Weights of a small transformer language model.
Size: 10 layers, width 64, MLP 256 tanh GELU, vocabulary 8192.
Architecture: LayerNorm before each block, learned positions, biases.
Training: a variant of SOAP for these matrices, 120M tokens, 3653 steps.
Each number is 50 + 15 x the weight over its row's rms, rounded and kept within 0 to 99. Layers, rows and columns count from 0. The size before them is the row's rms in percent of the matrix's.

# layer 4 attention key, 64x64, rms 0.0688, rows 0-21, columns 0-63
087:70 42 38 43 61 61 31 67 56 73 26 62 32 65 87 60 49 47 40 46 52 18 51 48 42 34 50 55 42 26 36 46 36 46 72 33 50 34 56 34 37 51 68 48 41 83 45 40 86 77 52 65 54 43 35 58 75 56 56 66 37 55 59 46
083:21 65 53 40 73 61 40 60 52 50 48 35 55 39 56 65 58 71 50 30 27 37 56 72 43 71 53 44 40 54 14 44 60 45 56 56 37 44 46 32 34 44 55 50 47 23 62 58 51 63 64 62 46 48 44 33 05 60 56 46 33 60 69 92
102:59 50 43 46 50 70 58 44 66 33 40 28 66 49 47 31 42 48 62 67 34 60 35 85 56 54 19 38 61 64 34 40 58 56 77 33 62 43 55 68 56 60 41 31 48 74 08 52 35 70 42 46 76 47 38 20 59 46 37 47 45 35 58 34
098:77 44 58 37 67 39 66 27 78 51 42 61 50 38 53 37 66 31 48 78 72 51 87 34 41 44 38 52 71 30 35 48 47 50 41 65 44 52 60 57 60 38 49 45 89 61 77 18 61 66 43 32 63 34 57 54 46 48 43 37 29 50 53 44
100:39 47 64 45 49 44 32 60 52 22 29 42 59 33 76 38 61 16 42 51 65 40 61 48 31 41 56 63 60 78 30 45 44 57 75 61 62 46 40 75 49 80 22 42 70 50 32 32 41 55 44 34 60 63 68 51 33 41 77 69 50 46 70 48
107:64 54 32 48 39 58 38 26 23 53 43 66 48 43 19 40 42 55 27 47 39 48 66 66 54 74 74 60 32 49 44 58 48 48 34 50 38 42 48 49 40 40 41 67 28 59 79 66 63 36 69 80 37 40 34 49 28 77 57 57 27 82 57 55
087:66 45 86 40 77 57 24 49 64 47 62 57 34 40 43 47 59 71 61 61 60 45 49 58 57 42 22 71 54 62 59 32 30 59 64 36 41 45 63 61 37 51 34 78 42 52 44 34 24 49 47 33 60 26 67 34 29 22 46 64 54 17 44 52
075:65 67 38 76 53 52 54 58 52 52 62 22 47 76 47 40 30 40 32 53 20 60 48 49 61 45 46 43 51 62 56 59 54 48 78 47 37 49 64 36 28 64 51 67 44 21 73 16 40 65 82 38 57 69 49 65 51 15 59 49 65 66 58 49
095:56 29 50 58 53 14 26 64 53 57 50 66 56 66 71 41 56 43 57 83 43 54 38 54 56 61 29 43 73 39 20 33 50 56 59 25 79 68 39 34 61 32 33 54 53 60 21 55 37 46 67 56 38 25 57 72 56 46 69 47 63 45 36 37
096:34 51 69 35 63 47 63 38 53 54 22 23 50 52 20 48 81 40 62 65 76 47 50 66 43 51 63 47 42 36 60 56 56 62 23 53 41 16 65 65 41 61 16 48 60 49 49 33 31 30 59 39 50 56 85 38 35 43 46 41 51 46 50 72
091:52 63 48 46 26 30 44 75 54 49 50 77 15 42 26 66 43 31 62 39 31 54 18 50 64 28 30 64 73 44 39 60 55 57 41 48 56 69 42 64 56 47 45 35 57 52 59 32 38 67 58 65 41 55 54 64 71 56 78 32 79 66 43 35
089:55 36 89 30 50 52 79 44 19 61 47 52 35 44 61 51 39 80 56 34 32 75 69 48 41 58 63 30 46 55 47 55 54 40 58 33 72 39 33 47 43 54 40 58 37 40 52 41 50 37 78 62 52 66 41 57 87 64 30 66 52 29 43 65
082:49 47 46 49 57 51 64 20 50 49 96 55 60 56 62 58 70 36 35 66 53 58 46 22 45 54 21 78 55 76 63 51 43 51 48 45 61 77 48 57 40 54 51 43 26 36 29 36 36 23 34 53 50 36 75 52 58 67 65 21 63 42 48 47
092:33 75 47 47 59 33 50 61 08 68 42 57 34 62 53 50 52 76 50 68 18 52 57 61 65 64 42 66 48 49 46 44 45 50 71 54 56 43 70 51 40 37 37 77 41 52 85 47 39 54 53 67 51 28 18 57 68 53 48 17 64 39 50 41
100:53 54 61 44 28 27 71 78 62 48 37 32 38 30 68 61 47 34 14 62 49 45 27 43 39 57 23 62 47 34 50 51 49 61 72 77 48 45 56 54 58 55 54 45 40 40 48 85 44 58 40 05 51 53 68 38 56 49 62 58 68 34 37 61
104:80 41 38 41 55 27 26 50 49 27 37 31 54 65 81 46 57 43 50 51 77 73 38 60 36 47 64 80 42 65 53 52 67 48 40 46 69 60 51 81 56 36 18 15 70 48 47 59 63 51 51 42 37 51 56 55 54 52 26 51 44 36 37 34
089:49 55 28 16 51 58 27 45 62 37 61 22 66 39 64 45 25 76 70 42 61 65 51 44 49 55 54 61 53 57 21 63 18 49 63 62 43 60 47 38 55 51 47 54 42 46 50 66 50 56 27 40 47 37 68 46 65 71 09 63 71 45 29 66
092:29 64 48 52 35 40 32 39 42 28 41 48 52 20 73 52 44 39 43 44 52 26 72 43 50 45 45 40 50 30 21 51 32 46 41 52 45 52 69 58 48 39 51 31 61 66 67 71 49 63 81 56 27 48 42 74 46 12 86 57 39 50 69 45
094:35 46 42 48 68 43 58 52 63 80 67 65 52 61 43 45 38 34 38 58 37 44 64 48 42 66 52 41 62 50 16 33 26 79 54 53 51 31 50 73 25 52 54 36 45 50 26 68 62 24 43 30 75 52 45 67 44 11 65 44 71 64 50 59
098:49 46 52 52 65 55 42 61 27 65 43 55 42 23 41 37 55 44 64 59 43 58 99 46 62 23 71 62 51 49 37 59 37 26 31 55 46 48 38 07 57 40 66 42 37 64 81 63 59 54 40 60 34 67 42 32 54 46 49 32 51 44 79 45
087:29 33 52 35 42 34 42 57 57 41 50 70 73 38 80 57 75 57 64 28 52 46 52 29 33 57 43 75 55 48 09 54 71 43 38 67 44 47 56 27 58 49 43 46 30 58 54 48 43 71 42 46 51 74 59 63 80 47 47 12 54 39 39 51
086:34 50 52 65 37 51 51 77 59 61 46 43 49 25 58 69 59 41 65 52 58 22 66 54 35 24 68 70 45 67 57 34 41 46 49 54 45 31 75 39 48 53 51 44 64 26 76 42 63 85 56 61 26 59 26 57 71 44 57 57 58 46 11 48